Weights of a small GPT-style language model, trained from scratch on English Wikipedia.
Architecture: no biases in attention or MLP, untied embeddings.
Each number is 128 + 24 x the weight over its row's rms, rounded and kept within 0 to 255. Layers, rows and columns count from 0. Numbers have three digits each. The size before them is the row's rms in percent of the matrix's.

# layer 5 attention query, 192x192, rms 0.045, rows 0-63, columns 0-63
102:142118104133130133115152104161134184110131123081130128087117128113114151105153120076106118132141116146143145109085115143151189139153108132134124109121150152166149151117107074172148157141116086
096:089103138125111131108142122106174127098112103141132129143121151114107149143117132121121119109130118138130111153076149118166109147107098124126082137182127142135133119111134125086162101126137066
094:114148110148125121122136126137113111186146134102116119114126155155097134121115087125150103125154141120136125110171136147075132146154115168140128162094112123144123132133102122169123138128122159
091:135128095132131103097134130130110127103132132062141105103133144123095148113157108052121139102153118136122125106134104127162218100118117169123132097078151134158139128140123118134104112142085162
092:110079155151147141118074110090161093137156130163142122100084153129099101152118141171143117101103148131164119147163143115125123147130134094120126190131125105116094134106129143106150138139107144
086:154154120130134183107160131153128073144145104103149092149161118130138133120105092150119114137160135071111126110125124125084116175140097151165135116142119105112120097156098145135115088135081137
091:167116113124151114120162122147107117126160155125149133140121141147146134125131130106130099146143114107150108137098126122091081191134118110157158125153153098111166098139135134159142115103090152
091:133150107129108123127173136107116156159110149104098097125123118135116173120113097062140150148143134119150146134127068116125120095150121156158121106110117109164125123119116061186138128117127114
095:146132095137153088156116146098141138101153162175115118116142121075142130132160110112140111112065111126148160093106164122148151134131139109127073110157110117119141121148139184090134110162142140
096:123095179104139110147161130124113127095160168130147098124100106138121115126100109144118130149104102154182154107167148094121140145136164119125138123109106155095107158125098127125113151118187137
084:177132093118109148135100187081087137113161086165127101125125129101124174102159155093136127123109103122129132104139095118104117145103123136135163109183142125146104090113120120100093129127151150
092:125155101127136176116143155171144120105098069139086161103086144161142150128106153133172144149114119160142109108153119134142122124121190130116101104124158110129115152090108136141083187190127152
099:118130156107120116138141110087154135115090122148125113161130089160110088175108122124126175164082105128127165122125140118140133100114112118105110119153115128118128163129134150113108137112126131
090:127121132104145148161126113114120139106113095160125166144121161115101153126141129125113102122150135075145117140103154122128165128100105118132128148141112145140132120148138101138148100135120095
106:118136186166145105104118147110104121120116136157076129144115098111092135176103122126138140132108141151148111117124141070140169109122124174099084120091093142098144147087120117138097158118123126
097:133098112100121122140100097126080109093127154128179125085138153117143104109155153126142110104141128119127105159171152120146102128108113107125119146114088115098114140148095103128092085146169107
088:162115101137142146091108117132155105098117161120141115119131112160137129121146111157107118134144124161128096138151100162127132161131129110126108150084132104127163125152119147122124074137142144
092:133150084141124158132166137103129115134113084113113113117101083163143149112100143133159135180135152111158137144162156130128138127139141170085135092118121130167163163116093142142104127155120106
099:160094097065112112081111120110108127135110127178139166119125127157119118126119088131143095103120151139183120152161101132151146099120098091140156092107165139144129135126154126120129115111152140
073:116110112150105119148096120142135184144117143114108156107131132126121170137130123107145135106139157140169120089144094139093098141159157109106096123150127142106102122155140133143111105121145146
095:150101129121124117133134152106127205101144103102141138178119112139112160192134085151139129148121137123145151116097106141147130107168121111126155114109123098115101131146178130108118119169112145
097:117151088156144184122135160172162152126128118125141153105121127126129136099190174142142115120125161131141146135119115122106091128121142092107146125132152096129151078136150158145079149121107121
108:141094096118142110127132138158111136139124103164144141159154156146173139139098129106124082144113137125110165195120132170147140079140138139132112145114118112089106137131130094129127109166167079
105:144103158084129129140115162159103151116131123179121136123138133073107155124127117146089159156191118130114120130141112105148133112105150166152127098142114141150145123103115117142143105120107160
109:123092114125109090126126104137141146108101125103126118152159117086079144198129191139139158119133144114127147099103123139159099143154133115135137125109136077105087141153167125090158154101088131
101:066102159127135142129132133116122102148114196150103164117133118132086111101128119080141125113155118110112146169131106156176149137138110111102115116165163130089165148125152161137154125142140163
108:141096105073117143141108115130099151131171099111142086127145158139104142101102117084094124114144153134126146092133115157095132191134126123097111169112086117102128136106133149104150128119104112
103:144077129111121141130142121135132169133111129130154114112104145136131098111125096103109132141119111111112128129145114125094100112138079100122177111090111112091154112163141149120108070128126145
104:084131132092084112135104131126146147131091150125158160114115131121128143122145101156128141129111100157089129065137137101157150143120156123149128063106179135158120121152118109189125117148132135
105:118143113162156120145138092126128080142130082111136153131107166156156126139095119149144101115105108085160143122137132130137142129125142134095115150108094119111113140161113140140070113117137142
101:138100121138123102144112101135129111103118109107111110114157100133110111181148176145100102183149128189151154152147109106114132136132123130122151145078107140147125157142123131124098133120144117
104:122090140107139155107135125088107164111097125154116135138121112121102096141161139137122137110103153103131167151171176101176138144107152128187096145123125159145141125130112134084133160108134096
085:069159149144102056134121090102134156114135117102112123139119147122117094143137094122150127094157169131126139127140116103149111111102133127108102120157123107151136174119171122101106131119127188
109:100149153115125126102100142131146102142130063123092089123142111114094112103090128151073127085104139118138140129136126148174094127085120163125141123114124144129122113134115119115114160133127112
090:140109129105124155141136130146126136114131104124176126111102166132113081072139059123124144149115096119137111109129117119122150113146094133130116105137084162121172134142110110105092127134137077
090:146138164111139162169097091157108125112144104099116137112112095128088117135135101163111146095100110104121124170158132106122128143112118095109115137118158131078161176171119116140138079122127131
098:154159120110131143129107121122093106113135086153170118116152166101151121104136122150181138113095128104132127134117137139152173132069073128169152140138139072116145108146132158142111114112124121
102:115112126162111115137109133153130152077096144159120155137109112115121118155124092137146146094177126113146111116137152146158125149095138108124110107160138071129138139152158090158158143097127117
080:123147141168092146120119159121122125139102136094129108118138164121128124116116102150114154145060147175170115097155105119117124105127116143135135103107127125180146158120138106094109145152141136
106:137144136084136153122103129116140122117109148155124115132096087113115114143133132146126169104139114068147112112104139096133122129129108126124064143136096147131134156123090183108114109111080152
093:163090139122159155148143096160117101111146110111161135141112126126117120111100152128114094145163139171113157134099111118117148140149126121066103117177105119111101130123141158106146153117098121
097:160086098178138104091095115132143126146129119122109148159137144121138171144157181122104094135126132171105131151118158127112089128112148083132133154144169109115119113175140118152161112117138138
086:105070146072124115149130144109104074131156141159152157119140163122136157124146088108122091097138160157110151133134136171126139123098111100128109144102120137127132104185145144174141130136101111
099:122112158163162128125123182142130152144147139114107137146117111131140140073157089122132083124141100142102147103144126160143136156139149130079132134118096118131158082127128140113144154153121126
097:152099075113084094142147158101160151128146140129129149124149101122162126122171136122127159094118136106096151108088130111103090122083091083116114152125112145082130102106096161149176130145109158
099:125103130158159108136138126136126118103168137092150109116134135129138159090136148116099071109133142177143101138104155152139133091120102160140135159156107136116128112121134113141147161123158148
093:123121116163122154133139086140126155122135133116139140117125135106153102135138113115106165134127110143157093131181125123130122179144136110144136131110129116129115128115196106082092072104104127
110:142177107132125109144123112144153156121115149138115138107092138148107141121090159143143177094092152096147072202137128083134106158113115122167109119083150171170164181142132130127109097125135154
090:111109147103152155121136119092098123112107112146098117167098135094154120142118115161132114142138139124134151104088122122131136082135154151129121121178113128153110145082125131140129161098095126
101:127103131087127102161153134138104068117149159145114144123163163121152116142138116114095128122168120156110132140174139133130199121142116085106090114119122107129130098166114116166151090168140144
102:109141121165134091124109098127138079144164103114133108110104122178121119145113154132112138131124156188111126139156186111104137131154162133130128121154138102126101099170129110133150125109158101
111:112135100133120148128149106119163112138145111121108138141142118128138125094134118098128131141121111163088151065152137144152114113123135152131121133147141133110129112127154070121112100080144104
105:149126154142137127185130100165092146139109132115123074120110110119136115137176135134081101135127115115140092129096109112126094111092113161168120145146125189154138175161149119134111113150111101
097:095148147142126133149168175114141142123148119090132125171134095153120172142160085155149142143150133125129121115089129109139164115166094123138155063096124123134109112134159094156139159119144101
099:095161186147142151147116134137109105105096116099134155108133150135124115166113178157096140123077128160108133138123108115151085147128124120149170126143140099121113107134158135116098191150164098
105:128107115143112116076123077146118113099132109124142131100141186124096125138161137090119142141141135128116140129148078157103139184145122106110168154108142133081151153114086126084128119152107153
097:149113079133098126135117124125156138115159156140171096133117090103126150138094137205128122128139101142174110127104131173137107124164124128120123133127128114180120116088095132085149125152151167
105:126159117140116087103109128117115116100128149130112164176117110109109114140135100112133136127154155083105146125144113103124095143107096119141140113134167099156140143129115066147106121096144067
110:138142125091120133093103113131135122143116130127136149114136160119114095113116076111125158079098169149134125126139074099136140133107119147158139197149126112128139134153126113131155100139111137
112:122144136116138126154149048129150113146123125139121159095148128112140159110163062126146135142147145170116119131130126131147146149136167156105113079123146159141104140142142110097150114156133160
104:127136123126174109147169110142153119102102148125120116131116130119113088152139122090110111151143137129122097137092071154159086136139111144129165121114115099129075142131124105127161150113116149
111:173107143082145101088154133128099126164102140185142111135098129117108150135085125118128122156170106122119115128095142072155083135124138161160178131123154135106110114080133107137121113155175155
107:126142131140117112108110105120115149141122107112122099149106106171154120138147112134151154129171107129111119079113123120177082126114078165080113142110108136105131109107142124142093127160173138
108:118130103107102129139127145135170050151139147143145160114097180149129135106140133087168141132139107095115125135152114138172121115148111100159157153110144147145135134117144097133128115149174130
# layer 5 attention key, 192x192, rms 0.0469, rows 0-63, columns 0-63
083:077090143116166128091109095138117072133127108118078082156134119139136113153103096122139156115184135106123112098135112120142114137122132141085117147061127109091154141152123125116137113117108177
109:126142082140122163124116167141113150133184113089139159130086138129150109122118118107127121126118144121092123083129139166086127131145157126154122104109120142069141104144108095127126152115111139
086:107135123137131079162185132148089144122113088124140120129165130135097127134152144144128134127043078147141126105138111158165129140097090152119158114080128140113118119112097109107113125134148121
085:121106136112152130109155096101124100111129119156104082182122127112150136119128155130103149142178121137127080115123112147131145127144140154175083164164145128114150104142132133102151124110128116
071:130139093165110133193124156155148132124128119115166204107149134108168164113134128127111115134118114111128177130153154119118083140115125130079138108115112128134120131093171176151119126132108102
083:129091116094149089123113161098126123106099107154092070121148126117097142126148138125134134122099123116085113120166115105142117134071108138138120129117114152112143136137102139088186094126120154
081:062122135127132129102134131101089086155123081111087090124167122157202154129150122165167128145100122106126092119082116122144158104155151131146137074095117116120142143111111145158118126153118140
094:155125138117125171119124086097126082115135156145099131163088108109137095113126158098145100126132111113150137098094140110150131108122126120131096164155140106096136099117120160149141137088140138
096:142107143124163150181132114112159104132151135133132158160120116125132140098123166130099064151107121127099133140113112114119096112150157118121113146134139075148123104121164156104126117129113115
088:098177094139161143137102092092191177140110131133092118091091114101080103129103140151091153098109161138149137151137130126115129122108139176122103195119142149089115146158115166139132142121078098
080:151151092136113141127097122122103165110158170113139204123093148111102114116084136116151143062134160099154165125151144155144110167133144130120128134179122126139160135127094117137122118107126178
097:119119171110123163148137105143101139122138156129147121155139188082141153133093143129101126141095113152109118116121125150142111106164145109158111152144096122112153135150128132085103125095110085
097:134157116135121131109096121146115149166127114086138143108120093153140109128091107120194134135156137088107148123114099139103105146167127133160097119109111121117130118127156103106113182139129133
096:133142114111102098093120130061095121116144127100126137125135102150127189117159131145160142133118158180107110138129127140142177119130118155118126094103123103150160131125136131120165088128059132
097:146155141161142164095110144141114149128145106125137154055080138100103172108087169131120131101062140089099094117137096132075138139136132158142112126108109135103138123132144108088092145091139151
091:090130154161102140116134144140091149142065094121111107063125093177147124149132120103164134169147124111139144125096163121138166184141080133130114124117126138150146182123141137138163161132136151
103:106096110139116118134116125179135091128133144139112136144114158130112097098090105112138155121154126138133179105155150142154116100149101121149125104152131104127134099144084134102105164164150140
086:106141136093129101140156141115145112094158167128103125154123157111139098134127129173136129122100058167107083118130159150124150114176115107078120118140145102111107116095093138111131137119161168
087:141126146114121161160132088184187105104150127137157146126187112151130134127121130126137100095078109105143133117123157112136159144126101128084121101168088139124110068092109113114115134149175111
093:089153089115139106142097117119157095126119122161126210139138125107127082125104107108165105119142114091131151142117144133102154102148121125145102118163171097140119107115121144117177115152145147
097:182139136129133128113091114083150154111130127133142133101130140143129170152101161165126132151120150136107143153115106118120108130103127128106078143105066154078169155149137098110128131126122162
099:137138140149165145138148102114142086133140107089166122144137112130134166144156125139102146141102115091131179163089167124145144126131130122127155080137106110123106139134166126098095104088145114
105:122146081153147120113140159129141086148134104099135150166100085133174138070127115159110120140111097174106139113117101104137106120112143152168095180143119163101155113151117162146110123133140127
104:125129107118100085119110106122103136156169139105103114109134138160119134124174120165137159094111180125146119121131118130142205098175122139142094132123104165125099129114129099176115144135110129
105:150154117144116107127113127119134145153098134134122139146138112150140108130125142145137192131109150153109151106114139125148165115120135159138111124116105126118134119092103101194098156153161170
106:099131097085145115088160118084120130120120160130137106149136167172125119105100173079126100125132143108132086130086110105136141083136153091170098108152097084127104134115103109129115166108135128
103:167085136133137118145110125130137117159102105141128097111178154124151135112182113145141083123089146096135183154127160131151096143104140129080140155158164116134113115121095165167155107134080117
109:137141109148102133125139122159186119099151112129146135129147137114131064124119103115160121110079148140104158142117091132105155134158144084114122085125161108115116141144137115154072159110157109
108:132134120144093119148117177128101123146117103113139144131124108120120115099133103082162106182137116077132187134139109106128133157123127145101147136159146131102139133126146143132163129113113132
106:110102125080127119071169111088110130089078140175121115125110140132134123128132152199095144184080083158115091124105139187170154134125147101148160118134132175149141174129098156081132141098146148
108:114114099137115108132138122137164138116128101143110124154120138061141123092158151127062157137130147148108096131129129122139101149136114075145128090143090096108099123155133104142108123201118103
097:107129154131143087132086093133116143107123100151111113153132146177152139167109115126100134111084125116163128132073169118116130104118111130121135142133116096123097081117134103116105117136091139
086:165173116067128111151160167137106114114133154105121132112123093145170146131103149118119149129101085151156112112137125132114134149130144145106137114169107179147104149166091144078157163162122108
099:136095129117100103135174112129151165132155101144085128178116143119121139137134121125116144122142123102110109132098136118146113109093139116091097097106119133115131094188124176054175140164147109
122:083116098169113068121148138140091157102109117169095114116174120125088175124097111142139094071094141111104139154120150120093112089081169102101104175139132130127125125144148152117153121133115128
085:141131122135166116140149145137132140064107085169136113095132114147133161163112123095154136168086104145110123117161160086152093117159130137122096094114120110164094126102168127113154117133114138
082:167148147119116153103152122115140142174098182134102110121117131112148150154138122139126144129103150148141133127187125164124090176176108124119120111131088092163089138092140115132127108161126086
083:144122181102099105156101120141112102170128079102119122169144148123165183143153128134175098124136120097104133157103126134116146139127063112145144129152153146162112118120179119107095144132117090
098:119108090114141120097147094107150148094164077138119143168120116117163133099124122108137132180078151111140145140141094138151124118142102146124114121102156080152098154132153105121134113141126138
087:128089148124132152125140128074130150097102082106146142108129081137152158140115153126107107124087154109155139119160116100146140168108123156151127139107095125151122173131102119106134078174131117
092:128210119087112082136103136142133139130106116132134124116134111117171115143110142147127125136114124131145065143113119163110157168180153135127145121102108107151145095115084111128136134159101128
088:100106094111095061129128143168110112122144137114124112152164145141156091108121130127141126128148141139140053102080137170137161110120143082122132145129169129157157100142174134124117172106129133
088:146142139116135118124119145137107096145115114122135088127113143099127144114143119148113108162187069125125125115105134131116134133124129098109187110144170101109134126068145084134119159128135115
091:138166095125098134142190105116098172118115117136170092121149119108112144167108106118176115139078172151155124140117142123138110165122101144121105142127148125100102123151146135147141084119111125
092:101116150128115142153129100168116143129143115140145123139148134159121129159141108163114112144148149140134126118164109118116073150108100119089110110111165208107149127189150163090124151141107135
105:142212132107106118122106098126134152135101167119087145146130117123113132157097117113090133169122149141113133133106119166134106113120103136117148167080123119125186149094085095165144108174070080
093:147102131144135200081110115097167120129116147135156139125104085118138126116070087118140099169093129094119165143117098127090158121106134150160147133118120142076100131149168165071139114144098108
105:113101122121100152111098128125098165101129105106106137130116133131113119092131131100107169128172160106102098113125157162186195111084105122133156118145087087119111161128143146098145142128126092
101:154116138109107147127138127167087114121152119153107082129106117127161133123154102128101116129154158110135133097077116113113096178075109105100105178119159148122168122114150137153141177114087131
105:147104152123088134164169149107080144142090163133136116197139151137124085101125153122137112116153153135144150134136146161147145148103128084116139182161104165128141120150126092166135113128119137
100:101097148139150104160142108111145106102132148108145090127151127113112135107087118136111140132195107132158070148119121118093103128114117153129130087138138145157129150142138125101115144154134070
113:128148160174153167162130109148118124158104129144114131092096123126135134091131156109142159124133131123149160099149144177113110138137128153180138170108086115151115149167143085124172134091143113
113:132091098116115144108144151146103144152113155130127114121122127127170156113163118117144146109071168105136112116138125155144127083127113093158128140121124151127115198201095185136102082146139129
111:126104161128105133138135126104106148118140069094133144141087113148123141128131134149131122183175145123099117131092135092158105109103092115168136149120103165134129136113140108127117145132164140
113:147130147080120164142119176132134157088142136119143126113076112162151133101168142156113152110106132169114098136143145129185115131143128113161160143123126147112121128127149149118135125109161117
124:131096120145120153096146098116160115113103172093112137090135160121119141162132168129096139084130114145113133114140123120135124130134139130105153094106162121122147133147119130138134158137091142
115:145092134126109119138114130125155136106139172144139064111125156101147156105101139114117114134182127161157102087089183153100093126166152140100126170132133118082093087130125127124071155134119146
116:097153144140110150127127126121119116083139102156102134154156111148103178147085125159099174123097109124111106133084064111129114117147141152127101080155162109145151148162113095135168158128171100
112:138140095107119123161117116164134093115155142114147163145151157110116089124096088124119160085109145109146127138128118111139100093127138104143142154167127118118135144116080148146174119128137143
120:123141129113141114124141078138125141144152118146142136112133095098121145184127088110158126172147155132131119109124203158113152102145103138110115135161170126150062073132151102135147065149136127
122:149116151130133110141167152176176115134113141138140139158127145122087118111128118078131130120166103113117148139112131128147106126139051156136123099166143086107147136134157129137110124131122164
110:116160097130093070131090104170124132112105096160156144122123090134124150120157119143083130119176133094126113115079156100154122131111140125156113114098125179100107146106131151077146168100137139
121:165120119143135141082133090130107127098129115110152108130140106141110145196159166122113125140118128141107152134133056052112098141112140119156109114145144082165094121135115129145155108104141135
122:107085142137141168097145134143160080139119106139132143125124150148157135133136107077170118142140088101084130096131082106159080088157172150140139089099188098140143099104173103147103144140156113
# layer 5 attention value, 192x192, rms 0.0481, rows 0-42, columns 0-63
094:106106154134126120145155139133119114178098137149142112118090091080143110112126133169127110133158086129146149146140165169170088148107110108104128146150124132132102169106115137101165164167130093
100:136147095162142155142091102113118115160164138131134162115171090113085152118100102136119115122095120138151165126155101112147120112133116107118116112128084135119162115135176148152142146121109167
090:133107141163099133150144156144158109129134125116125141099129107137142115097167123094172118117147154142127183146122158118109105128114108134088154119145153123123096137139109143119105096122118151
088:162135133151131147101115102129161113139143112147142096143111164130167151146113155067145112130151151125091112111164063163118096107135146130143095164148094072109126116135078128146113130113108117
101:162152128137155182128106105131147102168142151116148135150150133105067135126130146109127128112135087095163132127148108112136145140122101159135129157098127164126179144133120139116147138093097152
090:117179137172118162136158116155127119117128069114132140128160142121150107143135089130128153152129114107120165088135158127145122081154157147060130138125151138111186113167111146129138099123095089
086:088096125135162120107141195163164140141125099105131113124127107143134129156118086131083134130163083164107124144153098136119119145119101134177149110140107097184089146143117049122103111095150131
095:133128132119108091174174081155166132133103119124110090155141118134108150156112097143106140129150133127117104137117128132098111114116210171131133149104128156146137134114137126073129136112104129
088:140145149097092108096138130125130120154113100138156152128134108199107144158178139190106169155104108154136114153125134080158151129136128098119113168076118145130075117095100144133146129130185117
095:186123131105068114157167165164132110118114105156141069124139136151173125148140180134150112193153144133168117143090126147102126129149142138159084173148142105182129156133170111149103157120197105
100:149094150138119097139124132161104122127126113137103119138141133160128089168140073155103101163078128121082154107157146094086098148157115117112139182127138111109123134120160143114171126101142138
093:155110113115140171134101121116156116109121155126126139090145120073123131141138136149135101062122152103164168149129125153135101116112116125057141150114165161138118085069103117159109152139119105
091:133102097092120073167129161140111103123112124159137111199156141132114159145102130145091124144113113122071157164097111148112150100128163134146113145119132112141125133088112146133123165115134126
112:172133121143104117157119099163124132119122080149132123087104090109115138164144131140140137178135153097178153147143141123136066125133147167145133142131131088118144121155136131100132139136122099
082:137148147140127138103087113131119119169119164121123115126148140117132139125127149112108115098156119124105155129135170121091176118145115124085122135152156112137109167126107164074109125118141151
099:153128134146129112079125142125119098114123111118121152168141099137149137136098111192079142121135104124138089132112074110148149158115152104145132139100123130102155132114113098161131087106118114
095:054098142108146141140106136080111141095175178127116122111112142163164142163090150130133112125125117133123120123182117124141133165097100127099143136147150125095127134120135132169120130139106125
092:146185172098119122134109140099154121138129127115115109134104139118125130174086142126145136141159160127106094113119109116102078081135145136142183195162146139141120137111153120137120139103132133
100:150133112151100132147174154148122158170074099141081064123099133128128142109138140119099136126101136098129120146095142130127135140145117139138074151126100107126087124096105118105109136132097104
093:080104120173109119126125105087141112150101179100124150150166083129119143140218138147138127148110097119115140119120164094133165118130135143114138150098155128128120160124148115144107080121097129
088:131110101126172099120075138090129109162102147132131159158120153115136104154130182111125086125130110105118134120150144058163118136092097111130149147119127109166120125103128127164148131129160132
102:140130174136111086161127158130123084145082161124082124130145093067143099091119100108104080126123146140134162120133133140120150156125128133143158114110138111120136108135125163149127131101162104
078:086131062165114126114115100131139116149149158149143153151171128127103128145098118143146120169141169152152117156159131171129154114171125163155147165115141095122119125171109099158119049147108146
087:174111083109134108121161201135103165118116096127151112123105134075173110122086123129114125108148101111121083139122100178149113135130139098124134093135083137136125130154133098131104164134107152
099:131116136143135113167094134098131099117136141125154127159139097140160144120120125123133090089130130134107177168146088118115117141163163162134136115117126127150094130129149140129121118154123142
106:123112128111094150170174148135124160161148141142137149140095131144123153099134131089159136182153142148125091102143116152156114116167112079122112094109116125106164130188159135093151119138140144
092:140117152166172118165100134130165086104183127147148131151175136109173140103151135171160138138117140147143111156141173094170122119124179125097102104132193134134138107144129107091155128117118115
102:123159172115124146131105113074136148120125117123152126122124108166101132097064128114135159181146155133090093129141109120103147095135123143139144102137110134183171132145191120132103167158152152
083:135099141147156124127135173127129156125167118156105130110164125138096156149176166137140150138126128153148142090124128167157109121160075127119119092160115140122126159147110131130117171154147167
093:168153111150169107129123115129118110083117145122197114140158148144066115139099110110129093107095097106117119154123117109119131164106123101150208133158113119160109082112142151117114102072127168
110:158086097128117104154152160133114130143073135145093094154132136175130120099140068135131149130126112175122158169126117112103157153174127152152123128133129118140145124112108132143141154146178089
096:138101099153143149149132132162126173145088111157099072151111144186114161139120155156125142099110139132085118160152132145119108161149138167133153111094117129114123094109119143111142129141117108
078:089167087110152117115125083130156096115113109151149084118103116163115131099145087098092105110160180138140116115076081146110157077133114124099106133128128127116155096130121158147114148145134111
096:153107133141146109098130131110114106103140129147083125096071117087151141131144100169128139122121115118091107154139105101160171150143140134126100123093129157137118168105167117123136121134137096
099:110080166124145119119118144090148104160115110112094089126143142122144137129126091104110121113126103164136109128198131094085165086124128134078138164109131126169133135125145106147143157122158163
104:139128147122147205088161112128102124113147098108112127134132130163128088115131130183091137168125181146105135120124122126130129106141120142142091138145104114133116157124131138129171111121097077
102:090150092193121124132148138132110118146165115104139138141135172135103140119102143126156126138162114112120117137138120143143172138089157100091132079176131119121120166125093165111117163138091119
092:135124135136121162119167106182158120123121144117119092116108120157092096124169099100132085099108118129152099108157109131120153164126098155171151103105135142106099195126098091093137129161120142
081:077150136130094133084135122117105103150121170147133104122107074148079122151120118084083122156126130142086137127118116130160098156150104137177128143150138124132121125136111159118120103114146173
088:162139129107106116100127121139142147170128142108139121109158151155114116131096110101140146127180100122110116126082140130135163127106100149186130106142114158107140158168132123126131131123129160
096:114158164092100179128110119131167175108131128107110172070092116135118141163105138109137115156145135123112095161097108174082102137133082180132152116116142118154143128141152167137156115120141104
088:103146136124109123169134136150123140130159177148156122151110142071118156124144122127157141137126124099103110137107142099132082129131158044130181144135110128163125098120155118141146128134128134
086:142155134144082117142137136157125148133142149110106135164146131140100118155143109109120193122108094103135115091097134128102144179103141133123118077117115138167117138162095106152121118071128121
# layer 5 attention output (transposed), 192x192, rms 0.058, rows 0-42, columns 0-63
101:149081125095152100163111115167155137145093144147084097128151097072103086159144158112123100138111082122146128065133159171147103133137120109156108116173133159112108135127123156133148152126152128
097:138195119115113113124150127127165116115147136127117145094138134127092135166146119172088157132144120159136108128159130084145138136112183122125136115133142178129117162118115130112142135062108143
093:115155128116167143143104111098095111135117107171114113143157125147117126125141153118122104124116122118101120118135145085118120142089115107117128149113144126185089112182135100136097138139111125
096:147141085139157169128130111120145114105133136147123166148072151187111133080117161139109128097147168107122149125171143103130130124147118129092136146125111100131149113147137156125081162140150149
106:123138148110153097103116102134150166095079131102095118074073177128113133127164160109130082118124148132117106132157135161143136148083173105167109125119189167144117141129134142129124084137156170
100:168118106109138132103127140128161112107155134102142141121142157107116121125187150059162106127139118106096143158138112103082102118152119154127148129131151121151142152165145149136146097139120092
091:113094117084158160136104125144112137104151110168141126093087179157187139121129095147111136123114142108143120076117109170097134185100098112127137102118140122142124148101110177085117193129102131
092:147153107138152123133160141116133105136186128116130077087136124114152146142093172124129152137128142119106115158156125131118137104102087139117122085135132103163170173105166155118148129112116132
095:108071141145119133155121118126108145092098140104125147125136056124167151157117123127122083130097121157152073114103116108121124150131145151109111082134130144129144146180150130117122111136065136
090:138139106159113134123112129125135133088157125173122087162145081132138146066144148111175167143126167107167140129124126139194150126109091121151137113139117132127134152126129123152103144144120128
102:119097132107129157139116112124133091121147193112157092122100161125120162154156100130111122112079116137124179153126151093141125131144126158115128135117135160130132169133152153117171096163113099
096:097151112154116141121110107159093134135126113162136105133079120106102123114112162118121101134162148063123118172156113087140133134146103141128161117120085158140104108129113118126122138147137077
092:157132120159106129102135107133132140139130132161121101173140119097144150139086132131143129129120104152160158111131137147121142113134133176132125126123159109137120126136139110165168108127105109
113:123096114122166152157124124110133099123119145100126119158094105127125143124106158174133149127115098102149135149156111132128134108181123158135187098099103162140136151158136145169106146130186081
087:185099138114096119097100115148125140120084125127108151081110149187075142134125134121120125131161167095121104070134144135146117094145155138148126130162183100145128140089117119103141131104117172
106:110081144146114082076125144106152111097151130123152178124123152107144125146165117136100147146175083139156106119083099080133102147131143098131108115121156143125086134153158100147129159118107079
094:106163145151098068106134117128163137122157137096103159138156113134125114116146136090134165122146097161120131136146128117138138148147119108152123143134143122099157132121120109103196133085162130
086:128108117118132125092106148178105147118095123139139077116083110101140127134113144142089115134177158126115152114099110174116152114093157128131204156100148133169133129113171148147096128109144152
100:147114058132148155135126145111117100160102136128126124153130108192183106096165129165137126135100132099147139175147110090118137117109063149118136153112102144160122098130102143140110102134142154
100:155153132144138117115111129097133126115123178079102121092131116119083136136157119106111115132124091148137061163100141106121135107128107126148108124129186156137156100110152122106138110123129081
088:135147123113119132125115128151151126155116177160088153144129165164098114135104134167110139118082143169134143140129117152173130139094149101088136152131176160154129125079100152148135123149097112
096:129090160100103132138072108143130140115157158141106157124168145111086122204101149136120110106117087156140184098153143134153125124141097137189145117140169126089155117155134091059141149139143122
089:118108139092098177096152143117142105105150145138111131148097114134095114123128128127164125134203151139109117133127106096177158149130112129077145120061101138133135104137114083180110114164175143
090:109099115115148130159135162158139131113075122196135152157115150091164134088148129104093150142124111127162152124142120137102123105144134126127096118137108107106118121155130169061134122146138111
107:142125136111149134139122101087087131159135147128130088156118133144112151087084131133122100148107127148082128145152109135156145136090162180172124151102121119148147167097109090106146163110138101
104:207059128166143123134179112120127153111115112091151105094148119100125138079125160137114085122148087123141135112133134189148108146119148125101124168136115133125128136115124150125136129084113138
097:114143088131152107150136139107107118149164122101097097191133100112181110117081081112194114127141124126111171116117110126112112103115124139137130119152131138128081131134136116135155152191133085
108:121155124154142114130148098127117127142133098078142052090194138173114156135074082129122155143118143167143144128149131193119146175125160154099145108128112133125146143099105144141105122121139107
087:165107139135154084121121133146170087135115129164121117143119174134126134114137077138072120123117094130095106127129112088119144053146135137118095160146115140123127138112127166119112089153160157
100:141147144132107154114114097124085144118136097123162136140134134093142206110107101173087136140128139124155163111117137140134129137110126081105148140120074157121149159110112123136100126102119144
103:112126143150141139106085136073137143125160135183091110129125145149138111131134114120195181159099123160164117088143144155149158111161143123128127115136132103130163135152136151105123144117132140
106:123104127114126105127138116080120139118156151135169164110124150137154089114099125095127172119094088145140110142126139148120125137112133155132128107117093157156136163151130095150113116135090134
088:134077140170155135168122137154175102163091120150153153185146136117109104117128148125137125140090152106097137115123162097126156119149132128135137159165108110141129145128147132078122118147113137
100:108135103117093125133112155116102134143121116130129141169158177167106139121071149181099131087120123156124143142142121118140115109155124113126169147168098122129131154146059119103134145148101130
100:168155127130179114131137116150130149122087133133134121102102138143167137141131177153077104139133162132103127141099128131167068150124136085160158108118123133146121147118128137109113167159127099
104:105111096064159106180151129108128078126097171124134128147108136099134129138099128108122131135100130107159148112123157178147127156112133111131194107142101122110183126146112168166100160126135145
107:139115154092126081097112151110124100106132162133141111083172092153135147130130093134124132118163154124128121093120121089119093124145135114152102143115102095107102109134126064136104138137119130
097:130102105135142126157174176140126148136136144117118127162132130122089116132082157153079129125164149140119158144085146124152116096099124110132130129165110150129140110125108128118156149097147106
091:140130106088099130183138131120124109126086161136161185104147199141093152105134123161140070108178182129119143147118092162131139114135148095105118127112120123114147106121100114092130129131063136
092:105145097196160117147140154142156137108129148104110147129167093125116124141180164144140097132108147133139126096183137125120136127124158107111140165181116091126106103143140149124127127146173124
098:133077084180114099128098122133116146096115171167161087161146113127126095140105120135134135116159096111145148088114155144135140114122123142111132133154127176159143123077093117157112112139171114
090:120117101100098119133122159154095145140159071164135159121130122148132116137132140117137120102110116170088122166129129150116133150100104118135130122101134114066127134127140147120140113154115155
087:141103130110140141086105160143125121094152115105120116057143122120171100133120144125138088143132126160138081160128154131107121150114115111124117148121117130086160119108161145129173122177117140